config = dict(
    n_layer=8,
    d_model=384,
    n_head=12,
    n_kv_head=12,
    head_dim=32,
    d_mlp=1536,
    vocab_size=2048,
    activation='tanh_gelu',
    norm='layernorm',
    norm_place='pre',
    norm_eps=1e-05,
    positions='learned',
    qk_norm=False,
    attn_scale=0.177,
    bias='all',
    tie_embeddings=True,
    parallel_block=False,
    init='normal',
    init_std_qkv=0.0214,
    init_std_o=0.0214,
    init_std_up=0.0214,
    init_std_down=0.0,
    optimizer='muon_variant',
    lr=0.00163,
    lr_mult_o=3.0,
    beta1=0.95,
    lr_head=0.00756,
    warmup_steps=200,
    schedule='wsd',
    decay_fraction=0.618,
    decay_shape='sqrt',
    final_lr_fraction=0.02,
    batch_tokens=65536,
    seq_len=512,
    doc_mask=True,
    train_tokens=643200000,
    steps=9815,
    dataset='wikipedia_en',
)
Each number is 500 + 25 x the weight over its row's rms, rounded and kept within 0 to 999. Layers, rows and columns count from 0. Numbers have three digits each. The size before them is the row's rms in percent of the matrix's.

# layer 4 MLP down (transposed), 1536x384, rms 0.0887, rows 531-626, columns 288-319
100:477520518462505537479506482482500499504454442510508510477457508482506553495472515510499480517482
103:474510541506524478507500497498486522521438459478468453498490514477523499483515498493483498530481
104:478512432495498537486504488547510458530542491513503494497516514516514471490497530479522503540503
097:506466472523487539489465511514437504499487510470490467533527515507506526503539479487543511447486
095:490495466498535490446484515492472533459542479486501529498517441477536528528472476505534492491518
098:518462494486534520474487461517509491487504506502514490512533481543467485526490501487484451479559
097:505495494524492472527520477519529489466512516494520489502516518515521474532494539512508539507475
110:517501463509511541547464482510527468474480490510464549496452496476510524513448518486518482487492
100:546499521489500521503499518499524516488542503504509527567496540502502449518486486542495493487534
108:538541462504481519489502481499529498504540502519498517485473511525481464478490527487470496510483
107:536538491481551506521507509538506476467487496444502544538515503495445449491506503493516525502523
108:537458534488502479536448489516480523500477463466516514490534506465514490471450489487500487500529
099:494525500490494486490489529473480520498505526533531527516500500514503470494479499479500473486450
099:542484473504501509502513498532553462531549522502503544493523540493488506418506508508505491473521
108:491509509539486477491522502524513540517506475518523496507493487506528461474509482543516479520498
091:489533511449532494499488445437537510519458497502524481521448464508523546494454466478527470519456
108:500468509472485545505480478452475485486459488506501508523537540470473528461491437476536518507520
090:498504531484469506523491511468502478552446539518533459473477543486557495491503469507548469529506
095:463540452485518517509478504485522466513471473518501495461546502498475470477484460482508476474463
113:527482494517487543497485496528454542490471509540517520485487495494509531539540481465511502528483
106:522489480485523481518448492468496509457486464517501503528505489481495485455531455505518510503460
100:537499493493512499488498512519513518481477492473504528468556477508454473498496523547452468474530
085:447523516525513529478460508511481549493522477496509510498517506510508506507484502518513479465529
097:491499538527468458489504500503475520464440502479454499470486500454495483478482495468510524482516
097:519521517467526515491499470526520512487510536513512481489523498494493455561466461508498471496460
108:508528486508539464496486497510502530519527468492506493520455513484556499481488503483513471516465
100:514512536518520509481484480502504485515521551466477494539511520513520499511499448493465480541515
094:449508495575511511525486479480499494548533560466489489491478465496477492515468488458523541494484
092:526544495486484494500501487531457482492521555496497516504503514500490524500492508519495469521492
091:479512461514517492485531534551523520515470474516526471458503497481526519467557507525521507522460
100:482541511512513535534445492498473506512467490513480520466449497501502490521540494481489489498499
101:472539419547512499479530506556491542501475515488496510495511517495454482497523490494446505468493
086:523543499530491491514542548498491495518461477510501473510462539488523509492531531490510503507508
112:547507506549494508524516488499530499491516471509518511497455515517516463463517512474502504508521
099:459546553489525457530464477518507520478468538465526510559516519509526497477503518515507475536445
094:443486510502493488461479471460493487456488511496507538471494487506493449490487513480503484451513
092:460469492533509444467519508559523477489504476509484516523450493527489511496492504490541510492491
099:508479519486481532502516504474564503471512468548457510469519468534502442492487536486438479489476
099:501507504489493504492478482446539532507474510504485472512513490521517542497440499475492494540485
094:455467519477530516443485454524474530468494467466493483495490526504492501486480524526489513480507
105:483504521486517495451455501529492532530531455495561456478520569463522490484533496511489489463450
117:517509515507536485471505484462511469565523471502512503488459500500511463525522505541540503478457
096:463518528513459504523495468474485493477471597505487492553508497543541485487515472518462488475511
101:533493444443487476516529521510515507463504524495519548481480487518477492531444505463551480487511
101:438489510513466523540499533498501524517508474528514475503535531497459560452533521529484492535491
098:462540457509460503494503492513461528529479492500501475482510484474501482474471482526517496512457
099:513528496561502480497540501505472542496503513482470517506515499542508536502461486533502477510486
097:508514471477457513423533486490478471537488496523478530495524431553513538481508544538510502483483
099:473477409516418498514508525481518514525534486466551508505491492507517517458511444478484525545518
106:520518499498509484435478527516495505493520501531489505522524511488518456497501504532480512519535
099:506499477541472516520470444496481513530428506496529497488491537496509492509508512503489515466499
101:496491457505516535507518522503504523484513542533493473490508492508459566496493463498527514498489
094:485526508521500515505520504540512469506522500477491507474503512544475511527521462457521519527480
096:493487507519463476519499474544506460481468494508464474507520522508516493503491517523489504447557
111:526527522521469496490499484547473476536508513489513513458519503475544528494486508514520459474496
096:556478503515484432492459486487487511484485531516523489544512470499482499532508499464547521489482
102:527494517534509494485476497486501444442483501506498470461470506499481450496474514496543520501525
095:520527491521490499511498497540480504481529540475462519482447488432488510478454500536513476504462
105:514462539500467535504491538451496520494513487556520539494520522489514493535524469490501507488506
098:488495506489500474488489526516568551482453522468471539489480530522471544452540508479483492482510
102:538521512532478496497545483485539528514496470464560489507502541497445531527545537494524497487498
105:506494515504505537529530523531540482489520500530503474518466484485500484502520510488549511485552
096:495516512539497493462530497482504513464484527511520483496507558495534528523464503537485514487527
112:488487480506490487499461519512506497474502492533485454487514449479436518499442484528473497491532
093:446521527474457457541490480494525477483484481517474498502489489440487521541468498501485433518484
094:555533478450487533498528500462482503528501483480493503486478497502508528491521485502519478514459
095:489482492519468550489524460535501488539475461493516475497501514486504485481489488466498496533507
103:469479514486502447492481485465499493514521518519453512510448516510538537526530488510504514579462
097:520471501549496531468511505506511556510532477471523523541501471530490511508545548487526491505527
100:530514473545527530494491528500488455517488509495511534505501494465522474458525479521519486509465
102:497462499479531526509491485479477459507520506512495507490541498518501487516521533502501471521519
108:493507476427468492484526529490483472484489495460481505484460498463509524500548498469500461530531
103:545505504507505485439476457510484493468499459479496480499486510491461488511472520502526480509461
111:506498518527469477524490509523486468496541491468499499519505496521486483495521522472523510470466
096:506534536486491516485460442477536524510477549530562502470523531513478516521513508481500503519496
095:514466504483504473480496460455504522502501518512481514491470551510493510539478484497468507495477
104:484487483496523502505483510467488488503498486524494516512461515484535509503509500531489457484526
099:539542496475527525488469510489477490508497476482501492499490521505513533504528533461513456474492
097:525481539501485494482501509473499515538491447535439465450536482509537522473444505493499459490532
095:498467491503514465509459545493498528503502543471511499500471528495499484491525512480494515454490
099:506496476504473505481547500496509476551511477532486519501485469454500479488481537478489511520491
096:504517464468506457473489464497517552492533529481481496562519512440465499486463511514520540521491
103:513473542516476517497497485511507537525482527538508492497478495517488479473477457509525482506479
117:510552523472501468534552492512448489525529509494476517485510502509513462515453506471539497516492
096:503504482505434551506473531535492505523461516507508484565509493512561529475530502482514530489452
098:495520505490500504481556515447490497506523492506493504481512491513488499540467499507507513482442
093:494491442513537476481517541528534501500476465477496475528507516464459538482489474490508517481522
101:456532502530540525532559498515447488536487530481492491511496492487494541494533506502531535534512
101:519536533498497499487509527520501546525518475505522477551468511454500472463457500512500511515508
096:523504505531496526434513483523455492493503470521516499494508496483514526456500495534466511479546
103:507469473513519488460542520528490481490523477532498527499447485480509548479484518532466529524509
100:504530475522527505493422543518534517502495495514463516486476483482513526511522543506508516477500
097:503491503520525493519514476510462494528474547480567510463498495523535508518471488518531508477477
104:481485501485445509498498466469504522526482484512497507510504483488456534461500476535494462522522
099:493458535457553485459505482494509459495482486536483481464560470532486507495481503480494517450507
098:468493521468483522475500464463484537553547491462520495468475519499507513521476465462490466462488
# layer 4 MLP up, 1536x384, rms 0.0832, rows 532-627, columns 288-319
099:495465454525473515483499518511471477520502478498531467518501520474572475515510545444464489465483
096:510462514486500537495450503484491498478465529473506474499505511464519441502497450499475471477537
099:489455536491476497532476516490496505525484475505534515469532496516471497519515523505463467509501
098:455489517530509515485535535462554431543494499529485489504493484444476473507510502507498531488556
100:495491484482504483469518525525480496487509477481495499458500477469502489495493467493501500487493
106:507487510502424474521502512476471493500486503491496519503503508536497500450513514510532479501487
111:460491488532501504517573481503495494470499509531468539526463497540474470514495468446542485493494
092:472510546490524515528501501494450498527451496495525533450534467481507507478501517481482516483517
102:467493474476532481514460525503482493505511491505497485525497503515497489557511445490529482494498
100:511510508545503497536496507535481462501469539471508478449432468538498505427502514516502528530497
104:456489497482516498481518479502530508546507505484486506506511524488471489497471523494482525501523
099:511452487479478533496513497446515531488501486489517450518474501479496528525522531474514481505473
109:519483500502519469472487524496468515482507490520487473484468530538478504496503509482490496439483
102:487516487473523513516477520459491467500487533514521505495522504463501486458467515485523510517492
095:473486501546442472470560484512490480499553530486494499479483516473539460516496489532500518470545
101:531481444458551485501479552496485480501503516491506484440499526517479453469468535515496463520481
091:449503490476535476479523529504555513504471504526457494502541474467514523508484529511512529525512
092:528463527505502474484530495502511521466481513508476525488490516502509554507481490506503479522489
109:494514520505445472465517471506487518514516548531440514490451457521479499489488488496531473465476
102:496517486502507519523511517486494505483504444459442517484481541494464473501510537520457493535477
100:496539476490481539500498517551516500522486541464515484569512517467523484508483513514491477542527
090:552498479500496469529523499472480510517515523528488483430514513510475495482494491541452526523478
099:448539469533513519524521457520487458526532481531501487452505484490522469487547525524490500474472
102:526513472558455495508487461479524529493495501526536475476520501517516502489542521478498494545482
101:507528482514497484490494490494508475488475479525497479504528535513483500492490520517465507551467
098:470503458526491542479533547468456539529518511511550492492485503461494493522526528503543486464492
099:548483506458518499493449514494502482473528488505515500492510483509518460531505518496473513530498
094:479463488458459517499486492455490524511483494526514493495482482538521515418521519487512483494491
099:505509531482526546486502480491459462476504507497492516513482459509546527524489471510477518445492
104:481505522502529549506504522476492529510556535504540468441514459508482513525504474541528495483515
097:518525505491499458480486538502531527561497468459472475487498535531491519515494463520464507460518
082:510472492519498495477482469497520487518534476531496515515492508497499493513499450510505496493510
100:477461502427494468472526525514502511472503516499524487498526495537554509492486498503480506516500
102:512504536443486526496514530537505508509517551465500507517433541503509502447481501516510527489489
091:509514497543517507539562519502497530536465482516490479499539515570500496533494539488493523509475
098:536502510471514485445522506476491538508483487549473479525469493475475466571490536472522457522505
105:447498487503473493523533492485496469490476499506539551518507498523531516484564493531522511507475
090:491476467515554473516493494519499479492474492487482491509515509512507483489525484516497513493515
099:505510524517476481461481454511499549470436533488467553516501495479493492532506505497515463502484
106:495474520460521493514520470499466436489471456522483538509457516535545559500486509527546497511512
108:502467503525457542510491520499502525503457519491522516484509510516424529487519476468517551500511
094:500509508520536455482523481523459516547512498513519518481478504491463497527499496486507529522489
108:520492533513491502503470461475535533528529490471487549479480483489486468544487514523522476488503
098:467520491462505470494506493476510465457504495551445534558491515497467442537486497486481468509489
099:522472514502457480532492481498543503514505529474470497520533486530512483538525510503482509518517
100:483483471462511495501515543500523504497498468465486536458481495531474513486531500469503492540524
103:536478528496501527508454498527494530459569480478513483509541479487533476564500565506501506521494
097:492501521468494502501522484529527488494515487507507507435494510485510486525495469485497507536466
107:481464477461469486517491494499504507487452518500502513474491499510518534492511505455501508483513
103:513497446495515510490499540482480497533493519517509483468464510475524459492509490544479534534504
100:469520536492462474462508506484455485504476476499511554494516466482535489502461488505518507508489
096:516481512503512516465502432489503514528482528481476481493493473499525504496510474514526482479453
095:508518480494508487466539466444502533527520486493526539456485481465515465495514467451511461495475
097:435513501494501506527497534502527488500524466502498465468451537516497495515499510500498524466523
096:514499523506563522507534492505513497502503524476522519470509478540501507498482525492499532498538
097:528551502496525498498538508539525518520508516491485477530440516489507484513522542489507574521460
106:495431490461491486506470510486498496501482502447437540478524521557511490488517522501519505483499
110:479472495427526498452452481484510496530519559516508534480484494432477456508519515486492464522465
095:510500484456492476500536505470496440506514501515501485488510522481523490526508531472476523520508
101:462478471500508516501519501454489465480487520499459523535463511471532524516458481492528505535531
102:528522532499536460503481456463506485496465461504492477513469530550489502492534528479509509532467
100:511469514538448493488500474512528505506481498451513539466532477518483471511508482501485517522515
113:484453498458465526482471479475507529471479491495511499469485541475447482499494468512505449498516
102:474460488502489537477482484516466505509514529520507523485471479498517506474479535491527505528506
090:514490502507535522468491507454515498501501486530547533487473486531467523510505524500448499502500
094:545488555460509512477544501521506539494494527514526498538504503539522544468547468479431482523489
096:520523489497468482476515504494507510485505462464510479477561488522504505494492473499472479508540
097:492470516461523482499485515493508489449498525501465508494548518517483535508489500489511517525474
100:483489531466498502522449489479471515507533482466483501489454520494495491498460539472507477508494
100:535470502482501507516508463475547502489510523494489509487479466456491547567530484509473498480511
099:506437508511510490486528475534554500497512492505517475534478558535548521538499497529497497477543
103:523458504523523461522496480487510539514515515535469506491522517520472526506516504501482496496502
105:510546488479453516535522483480459526540501533479473534470514475573458475504502472516505541524480
098:442523486513478505476514523482531470563518482418455503502488508447525462494497473483488479489508
096:475486478473511517482467494493500469507545504495463504519485513482473473497507483507511469513526
104:520527493463507470515546475527507541463505516531537535499492472497484495522526516487464528513527
104:550529518486454541455538537508487525452475516517486490489521495526505478487465481502455503518530
100:492496517489527498483463487471477516499492499471549493502480501523470483480509530499535483501471
081:451489479521470487473487550508509514498521497467489501518495484507471547551513518495517503493479
100:553530455454517509534442505523495475457471488495466528527483553572518501503546486481526488513491
101:490499489513499487513555523492503533517472484470520506497439500576492518487552508514456518530543
100:500482432485480520510507514507516474504508477517496454573495489493494494465477515509502538482527
100:531499536506510514498465524443474465513522557489519493517506505465536503516465504583514486502507
101:493513491510518499487528505469552522513512513507515537528488486518475471491506470500521488501490
101:514517501504512489448491528520552515519504486508485517479477522484461440544551470463477497502492
094:494478495517490477511507516465542498505492516517526542501540533488489442486526479505532520505522
106:509470488471486555498476531488546503491530540512492491436448479527508502515475520510465497520486
102:473489454470504515489530494514462497516450523459528503482492529550491491505504509480486498507521
103:472506503501505478504493457494495486500528498487475482497493474493472547541533545520523493481577
100:500457509522514498482548477512508456518455524497521544533450479478462500492525491492477512468508
104:525496526498500505471497496479488473474521481522516479478481504483448502515516501523498485550523
103:496459509511495498503475506488483502508540488511507469487452545474543478515487463502535515506531
094:461462507510486498514516461464523483493523520532471525504460470485507471512530522453486512461510
100:535509512504518491524544505477440511498471501509504488475498482511518499487501516503472484467489
105:526459558496496535469507501521449466482459523500517564522515502502499536514484496501498497469521
100:503500488488507464452511478499491531477485471534487489520498474543520494497502485492476494504531